Part of a small language model's weights: 10.3M parameters, a variant of SOAP for these matrices.
Each number is 500 + 50 x the weight over its row's rms, rounded and kept within 0 to 999. Layers, rows and columns count from 0. Numbers have three digits each. The size before them is the row's rms in percent of the matrix's.

# down: layer 5 MLP down (transposed), 1024x256, rms 0.113, rows 218-317, columns 192-255
# up: layer 5 MLP up, 1024x256, rms 0.136, rows 219-318, columns 192-255
down218 088:489450420503419463462469544503644479454517574473431451586553417435449453526457493508549540546509520511568598353496510467473456486475589530501467451464480485477459420479490496487433485462574431
up219 098:424580528517564506501472524534521464522502420389491450638542534381532473557448442472552505367437582533397515536478446515476488498447538554515492461556489407474497527431471566462493600521592547
down219 088:506471575480554506473544411480527460563466557446559508440592552617546556493547448448522473498538520490532473456529481444483478557598445546445392454533461597540462534599587494488511391546516352
up220 099:463566565544507493531502525615477486479457569530465471585477436499418631475562383501484567520507522438531489404520431486463558502508440514523466458445558445480579500536570507538484542546524506
down220 097:499566396420495577496552519426560510461462437467563560459482524433531430499532527518536508518502490530401537541547513438544443582495551507477377497497426486498518598509506562449479572458655548
up221 106:415481559568505507537472492503503550519477567509623466512480471448565526567510473569426525506437516474549544479593494487462537495551533495543438551460557447392551482514574519529479547504536570
down221 102:466574453511461402495483568513473575512466504431480506436677545503398552486470512499506509597513581528447483450532546432615428504456517559510458498447574548490470523576409515469519487549524520
up222 112:477566513470534599557419437443552479504509482393551477596507506481562498598471456546485523463408490469475421623451486541534506615551461530510514531424483492544490571548476425497439492523521585
down222 112:447456491521460489518558512503539481432545564425503526473427501490416473404427488412475441607482514356516535533403491515467544573504563474503431523462464456495493491426452439545575510527419561
up223 101:499482424513489504493509469551421503460518488492498525492434452495526524572583475478530331509490525508505365433492468542448528488455513539491434438494434527459514488487440405536547626475560488
down223 098:423486561504577436509523538577539496561480545416549463551470521541525509496480541603603547473494544450614579479484560530544600623599552531524549567492518539574491492484471531438486445539435533
up224 106:549447429526430444533476502500461512476480545439431503493466472437472506511439633466515418566511535514568459478563398463450375446688489489482486603536488560562430515550468502519488580520514434
down224 110:516529541444576496497453484472605489529524426561584513410565534540456503573504402483532547440505512482521428542541550501424517529545480545473495476606424584583540517485489554569510557455413502
up225 102:401455511533496571514515524511512560564503467449505542485551569613553427483601555558475455587467571521338560500524541476568551428529555501561514451439482482561401446365485490442562475487501456
down225 103:413523444529475464484479508451543530488541547481520401467565525537504514494492453568437438563502456525506616432421526544472440529552571472577494495476508461454597589528572466501438480494540491
up226 102:510603443486509559499517441474413422418516504507507533589536499496409509480431543499601527514516557500520572476476569496486552619618533496445476397529453535506571554502440511540433524458510407
down226 106:512517531439531466545575503550451534403599546497479591537609430553439485524497443485519482546582533518548537494500524519592523562552527505547487500488586557547484647488459517520511373418580465
up227 107:532558434495453478491423517574585442429471547539568389539527360442493495505534565441536480485446452489484470424481505457526495430540482550536549465558529525568553481523618489528593486471563532
down227 110:436519516612507504502540507415461527573578525506451498470493463420404500523480472510475486453535427594547442519536470486511510481529429515419458451457404498501485464448498479553441431472448554
up228 103:487461374427477518474424472449535447538487438507535449471497556644537442528522513538656488499400527542469455498394541528614516495394423473453446485434457554521523407413561518472509461467470516
down228 100:457436550505481619498512520554435449504519492515518442509541434498624487499483459434454514535495453434485571550454569516575497452484570488480551444571491557485494504499505459616655472416381505
up229 100:534593425533500487467463465508477494517469543570489546470469534539554515461495532515517548518377424492597508471496419538526308446434450492563551494514515418527491559517586488489548578502537601
down229 106:484518519390472344480588441527535444520502551509544453555517468424575529488509530541390480471557547484482491533468566507514537498488426485483500513500526520457466449513487604434519487483455519
up230 099:558406543424464539412495503529509562452501491509519442522470443462540558477475573517493560587498421495399482455515453499502495513497477482523565543466433543480428578542461415491583520489486485
down230 103:570458477587545517479483471578488544551550480424439563534529531468436485529629449480570588513522584558563498443548573516465554465488514552470461485495469462449475524468628460577526439480414495
up231 102:497454453459525477403526547489505505434514426431493538464489443473579508456499451536514552568535519524465457462485505538564514506584586548557468569383477455581479544473549526469445574508447550
down231 098:455539549417492511516482503530556473548484537519386543470514673534507441545641519506467510500408410553583582541553553481468474479576437420483529534516592566478554461466436403463478490434493372
up232 096:451478527465478585481538515569505404532533526531474467496485576484503495472511456589494456413487541492525511428598558561485485479503538528432400584519456544489578552483493438465532573481408475
down232 096:492452580391494476508394583469544481574462511554419551473574449506466513536458500397513501519438472602473484406523662465498499526526447461429504568489499574440497515478508560529573467478470494
up233 101:475526605462417506440474452489484488567486469443618546539565535471445448464428465435537536590558670555512428558580550469547482509472491507535494454425590512433578541503517464582370479573570466
down233 098:524431503533484542478503659551517528532409486533540423494491507492592478610455470426505478483548533389570493478521555547540488494501508532541467457590577549520483482445519506433465518465604585
up234 098:522493483524445469486619466458459467397406502562424526478527456528478569499503443486460450383512495550420516494477460438496526593518625498487546487472504539509582508497594542456423425509491541
down234 100:432529481476422599444483551667493466496584519457487521528520552544515464528534495413476426498408555474498474472557501490532536472499439487566534537419460508412500463479555550491525477511445554
up235 107:414513488587556472402489501523470580607552465478485524468565619486575523532507465506526439490391520515436497620579486540482477449507491443453433550499485473494574464421498543508546472480491544
down235 108:457459472396546592486476513503524502427527526508531477498534486558499481477553451481539490461508536469539489361616579546476520499459503453532522488465535483453484616477503525451509500442461537
up236 103:454487457539519476530441483590411494436531463572463420551524415464446590514465575510512556426550504578553532465463506393531437495524465465548496546459384468519461512580510485504561588404456526
down236 103:535574464485477547507581487446461468531470461411499526471440546569452507507451533478442451473460528462493491591529495465445468455565538542455576418589464532432523435472491466473320516527541447
up237 105:473537434556463442514477472392521520560422486478446422481501573486554520565516506483504513525416428498405545476517469523440497527531481453491497504507469467578523549597482450552510460464483435
down237 097:516488477501449544445574425492423568515515404510525600516491395466523486493534464672444446579486499511484524453466416544425399498509425483543549559418488509483437417390490510404587516460498484
up238 110:465383509462504482502515503521532575463461504512487427556567514544474495450579482472474446519503525429498554523437551479446495543477591491563455484505506517471526500634490552474551456438471604
down238 107:530618522532491593563450491490525469505555471521437439536515453444485469511487523576468493497545553535524462538549467558462504462496481413533494446558511416439494486511484543550487453440463587
up239 094:470450551498473454400485427583476532485524437496509515489565588525535507466456543491525506505422595492562539434520467450493411552631535496489550513532505450421515567534485468546507525443445436
down239 099:521494436421542568524520545486483532544546526501459511379506549429525595529380501465499432544492480459409494436531453454575431543396468424507462560421378429527470423515432616476554528492533456
up240 102:525396501479463560480539534496499424473477469598371438554534513434459544493514573477498503513581495522530575563492533546484541473479417451566458473444464483426532578530442526494476609585447511
down240 108:462502552505507613483615542463519529529536395510461522472451549503482478439484509468426552529461439489466507492414515451538411524503512488487504465535444484457584475517522491561535470523538474
up241 101:438432498525493486522594453547593613542555431459447499523499568521440531514519528492506518494557447410554464522480488524562537446570422536537543480452555571499421534509551491350477490575504459
down241 100:465517521532465534446571588427479452507513524584474477485436460384498516456523424477524482493453473526534519549440522473523536472427464442434485469487498533555452555528437573533561475475511486
up242 105:514487558492483439375500469502447494486505480525478486553448533553499514550406523522534497500437551508588477641471513512513544483442557585395536486532515406478514479611578539509543442563471573
down242 108:413526501512446494503553503473502502520626495467545548558487439563537445498548493537515512477498513417491420514490563567524481517578541528567576569547581465494449567513436498451558489553477426
up243 105:571531511534493497481396464633431474459467511620467500427449526545587564368476525393491519548453495544525460482443526509476465479486561481446527462486463451524523448580526481401449514406490559
down243 111:477572466490393503503553517466427518630546453439463480543509344491477468520457356520522450476576573422534436391521602430406439509526508559542477472515547466379522428464496510533498471466476502
up244 101:512400433517470487579453498535565470485570511521539358552480462519467484510697493507556383479393552512551422521559547438496508453464512483581537471496499440591543553522441592407494523542502527
down244 101:472567490496531537488476528497460567490532391487507430503566471507430576559596521468459462489402543574467527470490464408440486567454452477583452535447487557559436423557356505462390489502566548
up245 097:526502579479500382451490494541526445447581492432536548462418456502537514563527592523364591491519425505473532584409495601455447543443508525451504452495562634482460502493540505455467472482517459
down245 098:502524550460521598488432626451508431507543476481457489521602620538487478419580514506544427509491460455467411459567509519428569513512615506535534466456458569476560483450396427583518465474492507
up246 097:421463503454446453516534455437529592467546418427609564524506525459538545568526558458552565388424477520482531465544479437501446532439552459585542458517372459522557478438526492520473527432469429
down246 105:480454584496494512521517522482434450567535423568429507525549418482542512514539449482521431497475509380427463442494454463479541497469507583473531475499536519503449593542493377463496517582429489
up247 093:501488586508633462441462530494494460430494467486526555448538417466557528490438536551559466489459484540492444586463490563446486467501494527538505528498572513522473497487487556466460448523509504
down247 098:443510447498464589556501471491528506614532491509470514567519484479548479448668492468474543523503453477426522465473539487515525501518469601520468531543521549498432492514413454492398473481540478
up248 101:422593560484539520458489466532477526495453457443453383439594601441543543453514554521483521550535520480607444528576498432413517572504481428536483558545517537462508551510661420384559537480479570
down248 100:450495374492512550526395538479524494431513499501503518388446458442454506512477458561447464542519456454536484576482561485487479499522579502366368517427462451483368486487397528440540436489578590
up249 098:490546530505436430577453511511474510511420492559469432533529444526427475504634508467481468550500522435511514454519525565510505411600557556552496526432495524434615552432523593462544473510540439
down249 112:467469522498498516392551432595543516435478593499511528466498574433450557363515525505506480536471439416419551560441487509579436508492404485505491422519478584470510529487594572414478501505497522
up250 102:541490486501571500521464395521450502548464394566441445483528546468511501550500498527556641545532507502551478447566414531491541467524398484482522511491621470437607399515537580473480428528460509
down250 101:561456600527426569530513598452498543486541484493527538611472533551581529604509469457478494515438489434471457476436522555441487537542559529468476434552454457530433524524540444518512541474599483
up251 103:420415516461498458528578539475516491564397508496545530583541525545442513518570557507552571606579574445440567523538459430487424467430468497481578494562545478499547512478576467482500430488546535
down251 090:486547491446528551499446419559451495486492538510501402529499512477522585460463441528527576507572561471449478440587496484467525546527510475447493642514581480533428463446464493503510481501436569
up252 100:494497636516492561449591501492539509606447524463497458581459542472499539515461572527460494587503517482449520543559532492545477510545471480468555513418445525526491443360524571470437500566582557
down252 101:507447454457458512430500466544451540463465519439404481480533534499452562469506461488476479435445462481622468431477635459560582569599514536493557490486524564464445538495535538445482529444374375
up253 112:618475491483506534557513457475576582566544538460486472451487609472518412454454569454505571411564479450499537465490450464534556463573394515486534552389431526464532473445504505461578395496517546
down253 113:609455490397648442513477459445581515528471505442420498400522531406475505510502425439491467442462410475519564542564519477486537551534443553461521607530561484479382492502459459514511517518526511
up254 096:539469494560470498494453483478489604459539528451566511466527428598496520560428535515580523434422485485454486566494432565511418461406537547480460519591575457418567459516503470480549475458486442
down254 091:458505544422542543455572525476450494549504504486550436507487469482435545489496473478447478495497480366533430482474493469527589632548558468482525518419435594570419581418478477451430473517587599
up255 095:374531494471511547493560494590464459481453508527595523470541541512541466499530558548521561478496571448452422526488475585350598501475506506519521497431448479527484516503546490492564536452611469
down255 094:534440499483478476466497499435532619498448619484429475544511503449393609457502443421376489403491523496563519448484522555527457559544505498518531496615560509527474466524515456500422463550495517
up256 103:439464501483530501475488482558481542404403444493526474566567449456535485497514568499514478529441541443476484527484494480452488396488420534560491500524627426500599543599562559452519490513490404
down256 105:579385536592543493488537446488525440553487622523508537465528496558530468554455522519537554511487445431429571545498491535423542511518542524544408439503528511478525476549559529468491549508436574
up257 099:506501468474486545553561477525392442582526455489462402438498526486580510401576502521442524448520505509430562495495457564466530470472569461482554493615495441498503530515559442423414460447505552
down257 095:492462472524457478399487476455514598427519467442647455557439519510477398622495510481557470434525490517498508414456489448497513498552442444558427546470497506480495445467546519505548500483488530
up258 100:585417526522523570439556476493477473541484569451439498468498530487483549430506425540529476514443528468552506588559403469507545553490513476482546486515527393579535571526425545564562458545541549
down258 095:517553557463489536511483553548552517511510515522495596486499591590531474535563489446523556457488551458501458467494463478544434571540565457427410570431574611406468381408567323544497589523514492
up259 104:532554500485575551461514476566442557424548465449464510494486502492558576544538518574583533485578485487550529494452533433563543538598592525585452514532482600600468489514574486510528454488421414
down259 107:522468469483523481525498569503452447448482502563534524459401414456529453433552513484503560462563524462555455672469442555513509523515538503470440473517520497643413537494480507469456454501613468
up260 094:485491503582550451555528580505536466563562505460474511380534613465559490542560465501462546466476428508546489434547481487537525480536555508597529446496525508517476621504488486476581501473601588
down260 100:522459469477459447466545519464466577579456573429518485524599416509540522557465463481625495538513530458478564427488460543445490503508509531575449518503614437409543429529458431568473498483497466
up261 102:459469458611450508498450533490500501476546581493481479478477461445541470493524493554550554534548520506447522643460558434499486499484482550522422483544443396624528552456469440384583562419568464
down261 105:521533441544474495501522572518446492449455488563504515463476490563500498528495548608427532433485562424548539516488469507626515486480513548429568429533516442443483532508415514408420560412469501
up262 106:519505479520498444520427510472580565454484583526594424416456517577415597500377447551538540530582457520478476560375525499615482512551460450560512522482440540550444420499479520493428447426500545
down262 104:387494521499575492473476528503458458442502507508524480510472422529515576447503474531445518465520407394538511439481506531432499446463495427422502499439494528482553407525484555544542545550453505
up263 096:451509527536448505458478600515491518532440464408497453510553465418465485421486437481501408482492556555493504441574532515439476567428494459470497536565506356485488460542459543485583504520543426
down263 091:518532436463450529552433461403474547499491491565496485530589604457539480520488474591544503511583515501442506503543456476592540422525413509544526538513407470436523613518460530478462506424446479
up264 099:514530523530438498491531401554514433534467510453483546603578427565490444514437514476541532526455440518563417540530490563458497479537533492552497528462413439494550503432469545523436553516537523
down264 099:546345557540579440564490494553486650513451549459541524523490547466428483558479569560544460475465531489548478498454420439588536480532456516476548518525475501434555431484522526475435514577501461
up265 100:570463514502435472519513568520491462566551578499578480496462472464452495496512496446522487515449560461480513406488557527531541536561434410504425500518464315479395552495600540437447484486555495
down265 091:490435595459530499494420501535605534541474516446433462549517558523532495491519553526443507509491413457671485554512579485580573502486476457455509444541436545530514419463498541559441467536400428
up266 103:534539525533498451580509532536527564531634509424533505470412480526445452589405501528518477511544531388431447580546567500572452520473434557499482536467573566577476455546551469519385455443464514
down266 100:480483508482582476504492488442470534494547466548498468544480429487550450580479474507465487520522474512478497509530520510433491533486500593556560519535485412430546451491465520592461510425560541
up267 100:407465435465421503406505445530454628507480485487500516474536483474461555473465523541464479485514514497340479534533520535440552557512533499509435488490437562462532561480476573495446540530517584
down267 108:509506491548519525437526502526483463535505451488544526633477467489433428423442413508570511607481508480491480465503546403483454381526466441456489526526489516427496508461622549543495463453474443
up268 102:523479488470535480485555444523575472471481446569497533588537511559413540558566474553513449415428476458455464538498478572565456490434530499471563551489469482516481483502537480491470529502486617
down268 099:408507557454499504484468449488554494502505609463532468651450453499545502575500558468540487429516506484477478492500371509590518495527595453434430592448454527525495478525445576491467488468539478
up269 103:597527440481496546584495515546479543443498447537552536542533462597450416533498519445457503460508489514582524459535456494523533449502540496491487572500492506558483519475490576467495465436573537
down269 100:530425590542460444558536599523427578509489476445466577552581501555549429514510497543511474522545489504545548493479530536566434444473482517497521399545517519495480484559477563417488471467507452
up270 103:552614426456436492364482518465516557533425521519531504553577564423544437478440543511537464571484537481395515552359533475459375512538451499564467484455556464419529509503549576544440474543499583
down270 101:557557494448441488501544443591540523520519500504580484424598513502465517528479458525467459508526505439518433523488414519429430546444443442535484546587479505518485442539584491576483523523547506
up271 100:493528498431436428581557524474498469553533494454451494477472448585551562582481547467503486507479584443458449508425517571548505511478496442571524554508460436575490523486538521594525464514492492
down271 105:552479477512467545455499510465487480624574432434476542447497378421443426572471517416466462501512504471608568464478423582546483498447498443492523443517479460505569546511496462484474519420533561
up272 107:509508558549431505500582540452479464508478656564484472477507452375556532545495477608490535480495510457432495405440472529516463567481531481450507551492524441521571509516459444464538502383424485
down272 103:537393505620433437458539551539510542496464542435502518433475474399505485498515478586565582502490611521478571521499430549535522505475496446429485474464524479416489470647481482533458546522420395
up273 099:472469475480482472500487581408559486503475491523399548425525550529397545521466490429528490560512595485448482468479536450545519550516512512539496390486525484435370449495521495533510502500524440
down273 101:440456434498531522532469440573491532475522481524557519531543452469446440417462492549444491553542514506488481482436575462495463547431573460507465479512575443426523552490437503491515540502577465
up274 104:539542483454548453474390451506520447526453433521488483599403517487498498516565449433507524621476464499481464412459463500479467530489557485543611464521387508484537467447441505583476483458549492
down274 100:433495461479488516497535655443537502489497491523400584504506443459406511440504512458476507538488466480547434441455473482428477414564534585502506409437532462498537504534478527474539454475472536
up275 091:635466487463508559521505477548498485462490521501478504453469465401532446495499484454539481509523540485475390512557441524535458422620414448583544470521509487464519516458444570529458450542462515
down275 103:514507553662472437480576398558424475565508544503481455588545526495489429487630478527564508523534478544511505449487560506516532571456499451396545480445462522427429454529543474559461497518528455
up276 100:441543629512528484553522458481451458546426569592429529520504410474511522555557491502504499503524446467503446431529574529388460527546361475486476522556455406581493578467591477478436413496504576
down276 098:535523548492413466462515529461563511496533507443513533480507603477545428479405510415518444487492469479487570522459497462541484574603633462512501545468544496500448474490517512442523515478550492
up277 111:469546474536452514511564502561588488433439451512469433504473432444482488508511542532560539428449531550486500403408614622465537403546402446521484571492550500498595473505440512458462487476589501
down277 108:572504496492594526589490512507588453539555554632511515471470579490473423500525509355506540428456448474524434521539544510430545570456516417488513544538530588519434518523503457472481569507449421
up278 105:557540497470386504463557336514490538494476438445560569522485557513552535516496455445469524480412529455504558512502515523480495598528472540532440476452520456515449515441507490424516474504468423
down278 103:486503509547568530433497391494580479467465465480481522545532518524496489488413487414472455454552556478476382495509486533441494489516507527417543511492434465506449492495481435472492504533489561
up279 101:480529457542514551455468524611485506490535469527493481480489559527489526450599516556543557502443465573469586518528552502430418469588460520486524465417475458484463413595509408525483557433505470
down279 101:591437470448476457532458495455394530392512465502425574471642507508495507527500398517486615455480589502487562438520426565517540437484432481451539525439414614462542528444529501485512484501503522
up280 101:616486431506522492588457487544486442503504537613517569440505422457608528559427414444556489573508522430517376492565583482425483574509397444509407568524583520556485480528515471467476474547487518
down280 097:500485539502534483452464512420464468449569484468570450544455598498578401362458533427554495583441541499486424501555541435491540536479473500578487491511484524497470525494450548456568539475546505
up281 100:511563456480550455568530516529518497454413425481498483577454566408472493548601595519518576450513485454515461484419590535566368442620514461494498420404504420484505554548481480502498432527482525
down281 105:406429457400482533510520506453523507441615502498545463467487443491450463467497480506494454419495503482460586550527460518485548486473446479573420491560525507484552532547578611427474584563550482
up282 109:576459491580518517536585577510554474500384520529500545479508391480524547438453510496488565560434490499483529450497534528422493513587527466520420540483491447470454610538465519530429485459458533
down282 107:480484486405516580410448535494522454543421526435527584488475495552446492544525492493509555491555481499446442573546508415569466613579445507497470470581471525575559551436553486452466479530412525
up283 098:561534505507470482616469512525514491522507609438522512478525410554509459485514443550561509491548484435451485448545481515501539584498554461563455512461501512543493474566586398408472540467560481
down283 099:511543464572428505454449499483511490414449581562580447546515618525563472561440486589480501558531506473553493371481492606583574444579503487467574466475458529508418416488495600560457569546529463
up284 097:612456504454503554495509596489460529562456447447464525553511393522535511453527479474403504479503488508505480524441508510438430409495491449486456501530605450516479594453520439501486526508572428
down284 097:470571557472556511450527458558549523493556513552500528555422459540499540441507560550507504490522564449483512424574596513483548586506526505452516530465414559462439534503435519480572437471446445
up285 100:531513582553548422552483526513499462514417493522594530479416463499477541488513545492521484514464538525576532448495449648450569521525558501461599551434477556474439508453588464478424408511535468
down285 101:422480473548468507477467539507488623483481543499508549480523487476553574547523494541557519512558539561520535570535461520485558503514533554521411449446445516454408554483598506533578507496506480
up286 087:534563530474504417455560458534524482520511529442507494593437521501567533460452431471430544470512497431562609464480567509428526538531448430583520462540487496482516424618503523604524456556525605
down286 089:505437487492470520408484489438437492458444449413414486434617498478500490496444474519570494524491516537482426435415499493525539533504500518453492545540437487504447504490476530465450481428438540
up287 097:525435541541442488549537596478440492534530523519451545515394507532500504466552439579464501542497592583549575559470464490536474474514572552507522534576444466540530456394556467481518475503578493
down287 097:458574538558494456519451467453553519425504596560526511409508466474565504519581512579511465533439503490539403548521682413511573505411526516487521440535595484453540564441526377467516509498577558
up288 097:395465529555433426541575512546571395523475508467586556496537491613463415437523558510540585508549538535408585437476442449520488481495462435515459470503499472512522499452530512410552471527487570
down288 087:529473509590538498475540526507491560459469552460423482506532443457521507500464393450511544524613601545572380481469559474491558495519552435501483556557567405482392485484427538455576567556454539
up289 102:571534512573488479575479472482489482436519459483543376519436543533544493595504559499398476431622420446513542468507540547627581517604479495532428467515518459505365454511474582501524411452441586
down289 108:480486434492524476476425447441451528555573529545526537568543443502475405472532488530517500548460557541447447526472499499417394486489499530491554495485460410583500459533548534501499446482555465
up290 092:478500466458518584400430528443472520497445401481509550475522481518579520509536468478582468519493545437503522606427505505442482502488486499463369525458513482484566517453510532474485546526547529
down290 094:491557480468547582436516555533551526432483491463465440513479450475431432458479465533445512450505493567542416396453465506546459450542426426483432472453480548442469386596452563443504486487563424
up291 103:603485443449583416466500558490432528480519455491491512511597489559451518478563498500570525577506619484485506524484430463504472523469477552529489542520480410465466560500501471487573555556493450
down291 106:613462436582555430533481480584434497502539430429515503486613550549484503496488479549401528509633450572494534502490416371560485538415468492437537487504480472605542478522472582509452560519428524
up292 104:486400463638519501472538482455512559542475432506477510427573568554572470609431426471434372434505518518480481539482482497429545507404535433458443491496537525507518367415399563462505444455544449
down292 095:547499492432585509447407472519546527478470456564429493397575507494519553473513519575460463522428495554450496512466471485473466507510445428451511385465489529459494499575554480492547561449445401
up293 105:424472534553535515548494538501478472516410503536635542492593459527498415551561520419458465522498522520438481491473394534478526470453555513480511509492508517460463502518476440572455534475515492
down293 102:581537432480525504435474515476533554478506517445567590499461499494459369592478555489609500564509431467491545537514530514497519458580578525538472456484542424512388461467358495488509527491525472
up294 093:496538545549491537535545526454405497479501381448499530612493477411558460568497463440499475458557503560503390463513508485479540555522473489551514500509450580491486489502565389584401492493412492
down294 098:470505451533489473434546525372452454415492537544512506576571504533396468413522456486498459553501519526466503455511505594508451462653419512531485450465554445542541451466426462464449539542569574
up295 089:433462543542508490532410529337470443504492459463606526500465469467373539558562487508566532491460488440481558500496471519562514510485437513461557496440529564582478460588516517474574475452569429
down295 093:529568464424460501487536559511446450507537531437535500548544468441389502463459496455502476501527554464566475386485469459468513508522472471493552530509522552461349413532515636654487522509430506
up296 090:597514574487425438470507584487481465509567543470477567462490486504456489411544497543461457488479502552571603562475574521512506481408440441485489450535539459456498507487528470458550350566499450
down296 087:386457528500499537490510405520568477511526465481573441496531479462552543535436525519566562479533472494437573375540490453514457508604465557496535514476525476481513549514485566536414510467405493
up297 096:415526469414458523437450557476528505523552471559495558496451447516535566617518464549535520525495539573514523489472556495510415570469537580467454444402496405484445511599423508400582439499491506
down297 092:410373445438452538511563522394505430556574538445602517498524535488523405561522436498590419499522497479522523430417588503524491545437511549477494505544524489561505501468463523462502552479531475
up298 103:465588444533402571470562518585438507505521516533379476479463525504567602551505567384500447463443417566498496379407442428486526476486430482450516560435566493516576527492597541517503518437546558
down298 101:491526494498522476454510418490508544426505488521411503438516427528438540546546449526430487518524520455520495508523434439458434501464569567533585558457417522463519453547487530521507435529438464
up299 095:579463405494506438592552525530487546455493457488532500541498508522521597512473468476532439559432436444474511555485528611485561515505607510507560515498506582545477515414561483490471510589487540
down299 099:465513500420483466441517534422494474519571541464438554465405485403548484421412448483405474547420588569463456535447451508403500543526423485532526573440420482515516482502514482567553461517582453
up300 096:481513354529472506515519631403574420410537461484464521507527557501537403533532433591466496523469530516526445501510574433527474409549500513519537478453485506518491492475605496487507442525521480
down300 095:442525464402434507466474575671569425525473455498524484550532489568456492523393434502479510499535534471488474410497489537489478524424528470499495450464626556469556529535474472555506641554524546
up301 097:489425524515502411526496512504518494464476616573544526419492510472460426480571464591538558562486449459410483463434499472582439470483487593506489535505386508517469465498550460417560501486516501
down301 098:532475546526458492498515441525471514527553554541565517458544554610519522496515404474383450493542455456477525554419412538517533490453465546465446502491378425538453519482449588496497517530531514
up302 095:538463541585425563470483569516520461454456579501371443552459547458574450403568482531447493561584502533452559563525428492406456511453515537459428445508528496417498486481481485450517568587534557
down302 096:453460358479482578460485456487419508411521476484515559482491505518583490553509486505491493503461445493505507447527517479509501504518426440510527458533508455600516409430526496428480553535453474
up303 103:523538523486503437562514496437470521470459493448498558543493512517491548560511564507586501449454391454509451391566542530556479429541541503557440473547466469525529471380491496420478623474517488
down303 097:439455492470515523465436495507505484541511534470477477462561469478556539523480442465554535567567395481459393434534495423505515508568532501517584428530518509444518489421460465479488525484490515
up304 100:559520511586477516508467501504537504435427538546541515528459428516451520366473491451512443605485513455475484495501497469523526516477467449509447488469453439469441476439446425636580382474469528
down304 101:448444474367489410454563477489419510526562503405519470455442517421435575458528436520398517390481440510493612424509508495490546505589584473494510514521445556453475480507562632433461538441435577
up305 101:533452525458556470505529559508491467563438465473482450482461541477496456434534529556452529430548553493504521514535387558529464558591558472523536546419568473413504564538524500542640413393623534
down305 096:560499477547491564476411475464500528510527541603455481461579490532498530429500413431475490570567478397457469515566543494503391522493499519510515502442515558488481479515529531448440416571486463
up306 100:471465518469459521557512538529505522485458478526497430478524544412494479498490449528493589507524455455514453508475460517502506454433462395466419516556516542398463500576537458454490566460521660
down306 100:458467544449456605440450446471583447465520480495482510525547439460499487431499544529574430532497520477486520317423528529387466481564349546479544555409521476438468513446388524508432422510513468
up307 103:472461480605567539452532540479404425459478378527472526614465598570571512484535480515496553508540527475403521497427554545531478485499521500493519537463499491523495504426537436493604424395450535
down307 105:532453518522434382525442519426595514580486521478468475494554454474518527575537487478478508528456460511581439548430582536441496561437478512559498508483480476486538547521564395504502407500486546
up308 106:434471590472459501498456537479483515409536456531445532496398513485422537525485539576501587522602456556579543475495552448465416492488489546424500586555487520484475550581482521438408487557478440
down308 101:480493404554464492474458489486468550439504464500528470439492525446465484482428505455583548475473615495464535428440493499590393481511482463553499526469474513452531419526546601554537462520493466
up309 095:550458461521535398515409566617453496446488414378491455477571517447614487486496477547455492432475438541459444341490490507484564612431472434519410520531499517434584499560469445552549528446472455
down309 095:486466587598542509470480419390460538481524518551497553507478486558484420512436435460540465525573527402435489546476533476528470442549569484557532500457488405558563509502547519628510546478540520
up310 106:572560556482595540498489451594488487513521453494495530463503555506501465528448543523529533506481442515473601480355507463494540425433506464419539530480570553606489492448560424527454636543512462
down310 112:455523525518542470597479368535414470611493516525585496523602496642432559607531466506523532403443511554429476490508558490492525458443486552522559470605604551485495490597556535532484428539445457
up311 105:451467550506495508524547436543590431479556448475531464532500483438564536560577474578523496486478437545533536689527482554605512558538507496500552570405423520503448476468469511538577511499502483
down311 099:385502558562490501580445441424513483555424444536542517498536547597503474473462488542503395558534511421481495604431415527418505420513457463476499477470439494466604558556468456507500511506552430
up312 101:496528458576454484484518562477484548577486519544536500453484534422436477553476484610471465602424486421426478463443516484469491493406515437468545539542456615419509504445463506466424519481516491
down312 102:381526508491570552520477429529469516508476517586443513379560578618488517461566418418565488515527543465484563490557545403495501532496489500426538498485429507592455453489480613470561553447459436
up313 108:467514386422471431470475463498486527608444457492447511505437496444416536514492508522585471571550463536512428399518449525484539619602520486512462529423497440508504548443468451487459526495414489
down313 105:522473504498492476439441513454508485583457562426379472514516438543620423525579478437465467555409501449528468428561466594440422496387507416542466491475453583504407523498454510452530500520506475
up314 105:536486419508578490536521450552492564456510471548542507490559473482544557451453434534516522537440559441518551506576512569542517383454510497442491548503494454602485481471506469456416512435530556
down314 090:578461496503552508472568529425404533421430527405515574431539414460526486557489511507480546489562428577482552462455532480506574467467563523517472479537348481548416525500395531457555505449519544
up315 105:503485541479513506417505536478590532574375433442442420399521540488449572448554616483524540468551567332468499572483551502498617525505491456564490562460537514468507487391458491451458510501553535
down315 107:512430504603516553594403527488471506523491525500477398437538413448469434506523468429495478570538477506555477520554584501487548568539539566522518477524540537570563468456446548459450516538544485
up316 103:583429452474450486612413518534446557517519465502564464423369479462479615452575581476412456428547579483558464452561476476471468592527516431530515496566534495451577468529490474437582532401504490
down316 106:506531527494475500482563470443496525422529456568455578526544499454444522441491454503434378494538430584451419572480547495461536481452554491460450545528533433542492511450489451523518415544465487
up317 098:420496444457479544583412527549453517455544536487482543498570446567524516498501451616528503484589544393502494573499488582481520539402464461468454543534453496477395598528478452481489496564487476
down317 100:485531545532471436504490546485449592392404532510536473540494485501493540591531548536504564494442589512532524510565552550446537472555492500496450476579485513466509473493460465469474472380569490
up318 099:395397486485520448528542556503523573466527485517558415498449429548532474467494474478556555565430463530515523496566531465545491509500496497493362502490477499458503437446489536623478442423540585